Part of a small language model's weights: some layers without attention, local attention windows.
Each number is 128 + 32 x the weight over the matrix's rms, rounded and kept within 0 to 255. Layers, rows and columns count from 0. Numbers have three digits each.

# q: layer 4 attention query, 384x256, rms 0.0813, rows 319, columns 0-127
# k: layer 4 attention key, 384x256, rms 0.0841, rows 319, columns 0-127
# v: layer 4 attention value, 384x256, rms 0.0787, rows 288-311, columns 0-127
# o: layer 4 attention output (transposed), 384x256, rms 0.0804, rows 288-310, columns 0-127
q319:150109107135141118144117142148111163137136123090141085091118128153101113131125137125101107161162137134166133096169149128093128105135111119115129116099140136109096143129119174067140112114155108158096082111146147160104114163144167137135135132130099114067166095103141142170133068112119139126127108106145128114137122144135101113147163169120141114144108141104150154148128121151122162131110
k319:131115135119111140120113156135120149109089124119113106113137141144095118102117161132081117113120128132191133136138144107097087182200176152078104112090140190121057165142074130110155122156097136157131112164119138133111149131132154113128150129115076160118109129115171170141082087143176143159149144104117105141133147129119091123100115181161134116111115157103146130147091160163131140079138
v288:141130108162059155099125125165162105127117194098100171099049061154157127110118131120109161049121178125156106090175121157111102100164156122154152122120194092161128128175136139083134153153150139098125077129173138158116093100151137080088129172160157073140141125083160122116081131129129076127129109100106089076067156176141091186129141107200193145195188091143089158126103106130148104153139
o288:163113142144089154132124143159124131091124185115125165080049112143138128092123091152115148044116162139159072123165095174099099074153155145181147119138204060166144126178111154056161172167119169092119059116149122156146100117163106075118132161140107076178118119057147129106102124144115100159126100106144098088053162154173065188117116157205178144182155130124089184132110117160117077126107
v289:164128115173162156159145103160181089063074138161127090131111191124144138112081189153100077159183136129164164121104142104165120116228147120106157079101080133117115088129133113136169163145172165158147144157062138107117212106133174177155142100117110114128056144148119109097149097097125104120177121181111160150074117128171107133114098123083121111118134106153136150105143115089126141152164
o289:156141117173156198131206087174155049104067118156158094153087139132104120113093160138092079195152134149145140102084147105133120135197146134120188051092117095084123105147123110146193126145185169143157103140081128127112223100118184166174149076108148095135093145124107115110178097085123146132161150181138140139114123103170111119145077151066152139165129133129135145103126125086132175123163
v290:124144102122090109038145131195155155174081118126129103133102165156132228157079136103110148109188114160120161137113139104160164136136091097025097122136192101129111111120130185153100132113138109074133153137145127134142147093116122157109106147095111106095117094103058165149131145140157167109118140130086101115096093146134095115185125125125084080134098115122116112151146140152094125145121
o290:082166056123108141073151163151151167147087127089134149100111136159112163139098131081096131097212178184119145162101118116134151135120153080063110143149170120153137152103157149132115097110107115064124156120133117149140150106164134142109112192095129110143116106096101164152147164125141137076114153104079089125074100118130091105167111073137110103125107090114108121139139118170103080125108
v291:227135191106143102139182116120133108099196122118101148115104148128162193113140144111134111136139163117146117114171074110103145147108080093164116133147120085179143138135124178128179104136127162107155137140113124124146094156121119121223105160123149184087121079120157150092204118053114143175112133076121078117118107135147146103168127216165104146147093137142099085134144041115086140130135
o291:186132173091170117109210112131143102092177156126116145141089121129215138107159106105123112115112147090153110155097107097089125157120120085151074121151124092173117097091114184125161140114167207109135120127138107135164105124148082156166137152121114192117137068103189117116233155038086148151121123072125080140119110092132147074181140172185104165128088174100080101129150061087104141115130
v292:055150080114150101140101119125165140086096161147117123122101144121096082129149151101134107165104127097132122104145153160138159133185217134102155124167190145133142144136123142156147174099105113113124135162087126106148087132166118223172118129142097094096121146174112111133157136092159086086156120123125137078156139121204146099159093096194116112061097064156132163141137112097172114107142
o292:031128093144149125081124127096189163117121110164073158105091139103150109130143107092135098173069131145132133132153128149132148116165191152117158096176168099129125131134076156133136169093129125132129135169048098084155166130158128217134149121126153093137181144170122137139153120087186095114139131123152114065160101145183153099154118076185138156055093107159139164125155144080177176064140
v293:090154107162042121119114120096152117115155090136152125153164135132148153159136181155140152138109134118183106188140113129152119153140127130051071090136079144107113255136119124102145141136125119127111102100161155143155131174102118115130168115117136166079159087125166165136183114080173118175157182117131159131095121119128151050114131122147126140119121153120141144141112097138153098132153
o293:136170122141048120123143134124157160159153111133135106140128103160137159126159172193116200177106101114173115168109147140107120181142123156076073089121091178127114236100150151145154151157121129131119109132156147120151134140166097122135154114140123171080199071120170157165128100073188112163146166110114134133077132090136145085115160122127114156119084146152144110155121118167112108102137
v294:119177111093101122110067137167167131145083129166130181180125104145125124155064159143108137196130126170095123124139143142089133086116217123083099107142109137108119153083129166144097083155165104113110128128125143093112074134087184146131159027108118111137157149180140194092116064083145132102100118119135145149114168137147162115126071163146122082164117105110174082093148121096153133113090
o294:148158093124126160138072133153163135136114162156137158150110111127095142161098143141118153143154081208111098084144123164132126080110221142104115125155100106092098135077100184150116115164197038152105169118110120121122126135111153102101121065096134110134164116191129205081135033041160103126111097101133098123147162153143138094148126153160104082173147119101171079087152109076114132125095
v295:148138119096131101145161136116219135094173102175096111095097167124099179100108147123105142117135102121042156125128172165080133149110165183090142162154133092138137141077135115130055142124134103096133085145090090162129180140171156138050085143098147070105118107117128149134122112129107106141114105096161121091142117046139136159173146152129159149157162165176185128111159062133123104118153
o295:155118100098138128136140142129198115084140081175057123076125155109112130127115135138138151143144102096051114135114177175057131162115136189109138135142154065150114129056110114132006126116151089097134063086116092145165141126130152145065075129116160100113093115093112140133146098129103119103135105084189171125101127090123128144189131132083135133149138180200189110110175103100136113127137
v296:103136136102163136077131124169161161032179138109102100101097108122135131161095131073147133130123161125140115110106103128120152077129168131169100134145124092088117101120133176161179077093149123128124127132170042181106146123146191125112151152125104146157106141142153139140096167129126188115190104123129034078134155079106155129143077134137056165162149171094154119127131164090126136141142
o296:131143154112131128096114115203132177080178119098087109097117135102113099160104096125154117152120165125129073096143124108120139111102143150165141119137153099080190081119140150156149035083142124134145121161156059176150126119139172118128165084121093134174077107110131134152101120162145194125143097099129057085120158076144183116167111111127097142167151196080112084131091114110123108153146
v297:125135146119051146170135138125137132142162157132079126128157107114188178198169042067100170171089131077128167119138115107109138122112017091098122132131047110177133239105139183111092127167136141137148163137099138138069088159159228096172103123136109177148073139201120116111100092106117115134137133181118118135123091171125158169158121101112215120120100141153124153113131135119137111175102
o297:132110143098089123123108152162175144148159122094124153144145107111159142171150069088063176180079128072146146139145109147078156122116032105117132148138070103165135188113121208084124138127091164113145171121104153131065129156155210102197085099149079197122068142168135158129112072092114129103147111173115135131142102163118160177163163145115171110141116126124093147125156118099153154168148
v298:194156095081094064122106135144164095124123154139040150148084139105166099145137150156153115067061143173160073114115162144125145156097140130081132095148152072133133126097139124134165025109092125136109117137195145076100146160110105113119071125137148157133107115143152178147151118106106077137159192131127149095126125177103107143139173140181140134116116168144132127145148118125148106173146
o298:196133114069096078108094166127208109167117123147057144170061121088142120133159158171129125061045152139146111104121155145145135124104104139111136099154139071129127133112141139137175015125083120155083119173198117071107120145122119103105085149147132151152121138111173170143144122100102078086136162135154166084103092166138126127156176138169118144092118148107128130134130117146146094151151
v299:205141147144112157121133135134118109036118124077184159132127105105139097108119122131105161104103114162112143123118116159131115141094118121070158170131107111143159167097127110164165156126141154080158109134148189191123109155088117120133126091119090141131155122098174145114122147109147103145220137176127138119137129058119148137125168116174071094046145156186140116119095138074109120115108
o299:188152119138137196122105134157100155066115121049158163134130127138145080080123110158079153096125148107113144109131126146126122184118099151071157136124073099122141161109125137167151116122163200091138112125128182167110103142114125114089125094092116106149184112102170143112119076123178125152186152195131097107130137105101141117134149090110122124046093168168179096121116126062128126117105
v300:106157157159170112141107130108132104170084185186116102134114106140153170084148159134105134074101126144154181091121126080149171184072135153145121117146098132133132155158140092131164130199127146129102128146117098112128012143101128127050154100113128133155138145069052168145179093083103119104153133153120049118090129092162068135103082152173152095130147086113132121084149182114132125112143
o300:134188151141164085143104121094121120147081138150099116158147076117121152100165151143101116074096147123179165087143112084130138190056168145192101096141124098161120137182147112119168137216087170123073124157114076138109054168137163127037157074109140128187141137105085145100140091083136117109180157133132084152069139089174094165109107115129166093116136066109180105070157126143117145135160
v301:134128135114129173076138154154161122122123139110063086183086131117159109145111147122143108175118088160110120154100097127128137119165096134083183093133112124162103245098148139113161168132132112109110125081165115142141139088091145128065153101112174149126145129089163077130041087077140107093123122150134130132164087123221077081173099145150126124165131122046136128108176101155107107086120
o301:093124102131154165095137176117107174094129155156068094175068129129087119150114165133123110154139079136124134161109122119134133150157145145096154108132106111132121238094183100112168148116130117108157126123169123127154119122103176124071159153118151151087136121077147107120071084111124137081151134147099126139173141156240112086196136179154113147134152132047129133098163131134101107108096
v302:106117132096111149117166143071134140116091122115137137179094170140122096127155128174138148127142120165178158123077101185083128105064129140160136102107132155027171058154129144111135096157177177140105168142137080106179127101197139112134159152141132089159069132112123208112116155089143100152198143121179155172105116092162117103128150094151140099094132134117141148122165074137104166205116
o302:152129150109105130085129177121116077129087142153155147174099134158117109108139135170168148177128107160121154148138115171079112120091090138114146091109109123062135087142188129127136079168183214135102165169112109130203131125186154118150165151154142083139105140104129198145118122124136072163174131104173135170164132091139133125098134073175195072108145141104137155120118078146140168167160
v303:079142129177128182122132124149128118136160097147102169089149188128141181126121118131116157050155116145198144128096139132120168141126154104197177116124157192108066124084136160172101117161121104052109088131090119160170140105115144126110167130128121225117155151101135089091130126141139075093164077111118088169135120166120155135136117132058162156168126155142149119110111147133083148108109
o303:074128128149108155115130100128088117144158122117109134095154141095119167086118184125105133091163074132193130063101125168084161100115178143184179145115186172147078129107085148159127112146124098052124135126132124168139155161151161162134165143072100245133125129123133116137133105125119098148181074092116065111129105150130159122091137115087135131176136160148168121084087125108111140109109
v304:089080178129111094158165126126158083136151094148113154145114107126131104091127173148125130106165144178099124163141152112123117146108185166065121158126149129173105146158128129109116163126117133149169102164108218239091163141130095136127071127143131150093057113139122111117141127151136181095115151127081187126075111071134128165158130189075118126144112110117142098164082189107145154191150
o304:074062195139109092161169125113134084164107126160107152174097098089148105058156154159116132128148163188100080167152164143171118152110164152091107176123107133162123131141085134069145197131115128145149091159091179202106186120140082113123106117134146142094079098156162088114142114126127124122128117084053180118106093061167151159138101159060103136142125137131132063132100162111157166210187
v305:108130102095185122145146173178123143120137067128177104150058145135086126111089146156130174153059090104082118110132078162247167209074101138149092167100108181163145160154126138115165095130112090076106106130097113067137134120124070080117105101144106131120170112117169066129114120177129113148100186167117153136142153167101107130122163102190085094170138117132172138158140130164214121117138
o305:152165128102165131167162118184098167096130080073114145141093120127136130120099102131144157180058066126106122133119059154225139198128116132153119156124141156162179178159111144099122076144145095114091117135090113038149142141089096116084110076127110105105179123154153111115125150157151084163111181164113172145148145160130103152130134098212069117158161116125136138149123190120160097108129
v306:106148114143149163158119113057122177173154097121109194114103115132131168107059104129116150162138113183169168174197089148156103072108151092059131131134148153150138124132125145097104119137098121132131137147111136149158085120161121073167115103163163143128105107126091091178159152249138097187106116123088120076105151185158166131107109212130124096110122122097116082137168115126151203153061
o306:144150132142177179180136131076133159166123125146100163126095101139163182104107104082142154166169092200142189179185129145133116080125145099118101125131138143133109125140089126114077126201134152116138145120134121123146160130142123094154087084159114153133134128127087100159150184193131087170107117169091132077108146165142189141068094220103125054097127120065103086136164130161136161134069
v307:134104154130127175132118167122074123158191110094169100109143094136154146118131143098104089134178088091115105110091124156154092106113134116091252178115173147163107115117143101170119141151161136108117136139196081149103105103185104126129161131130114186120110140118069109091100104101121185158117185077153109130153147160147081147122144155098178175093085167204141120149109072151101135129152
o307:162072197133139145130160174141045155142157091089148137118152054130181156131108091134142122151195130090108118118097132122140128075116111135125208144098199129150129170130123094139123108117130160140120115140199085137075104109180135145137170134137121137101133104103075123101093121132161189128107156045134099115163146142120124169110135135081151131084114157162120148153106103129101134137129
v308:100122166107115085127145155122105109113153126126157107090050160115171126126111164137169111131162136097127107169092085083126154125188144140211106115163147117126178069073126147138103116105116160132099058136115147083144128107197230096163144155122152153137108130148142108131187135159141160126107129173120112144120140185142139149136092158106181104206106159118102155137060145138141143133149
o308:098140120114086107135157120130133126117177153122128121065055163096144155139161160128142109141152078097140133198089076096130203128123129115191134120154131113155169061067069128129091115111137164140074095164099161092144181089186199097158168126160166187118122124139161112124170104161154132113101147167098097132111116175169153165140115177140170112182135165116113165140052125141126132144139
v309:126083144146124087159166124137122169144115147116057134133141155089133210139135142103131132150176113154201096134105085104124128153106092121123164125126144134159114062139127086119133075140123132183118132129101146126156184181135099125091144101097184132129109105177091174125064087142137104143083176163153127074103153103141182148075149175142086161212136104114111194120087149165143146100130
o309:100059140120107085180149136122131141134106141121108120148137131088124203167097128043159150106165095134183090189089104104140133148081101116102152089151113122128088109125159092122128114134143105205140109082143110121141132099090080107081157132088152169134121116172126159107103143129161114151120153139152130034119124112123166126083108135143099179238145101118118196112131141178133154100119
v310:089173165160107111132098137118076105174175096123144170137085140129115147114161135145110116080183144179157110143051136125086099118087134094131116139136090126124144153136137150116144175162145132081165129117104084118186170112149115136158087051130190118096098137150130100170192116075104138081077119115103088121118147093104056150115092092128148092147123067082159125137086155131134150154116
o310:097176153151092113132109119111053096130131051066150192138084133101119127085128152146157165080193140181122128129095126123104111130099148138098131149137147155151165126118079154128116164175094139075138121115098063134204166161142110120182057062141175143078093144109094133107162097105098173111082085128100115120127126096126051159113094175132146135130094100080132137124068151127156176112113
v311:105086093120190143113142116178111131119145126159119125128113093078127094111166118092160106182081179154075168111117151119121123149132046111171118074127185100114122114168127167097141100086145113091146061135091163148088121144152152110087103114136108133112102120109153131083227125148135151120105120132086163138131118049168164071131113108159099092153122099170196155153117127138091155156111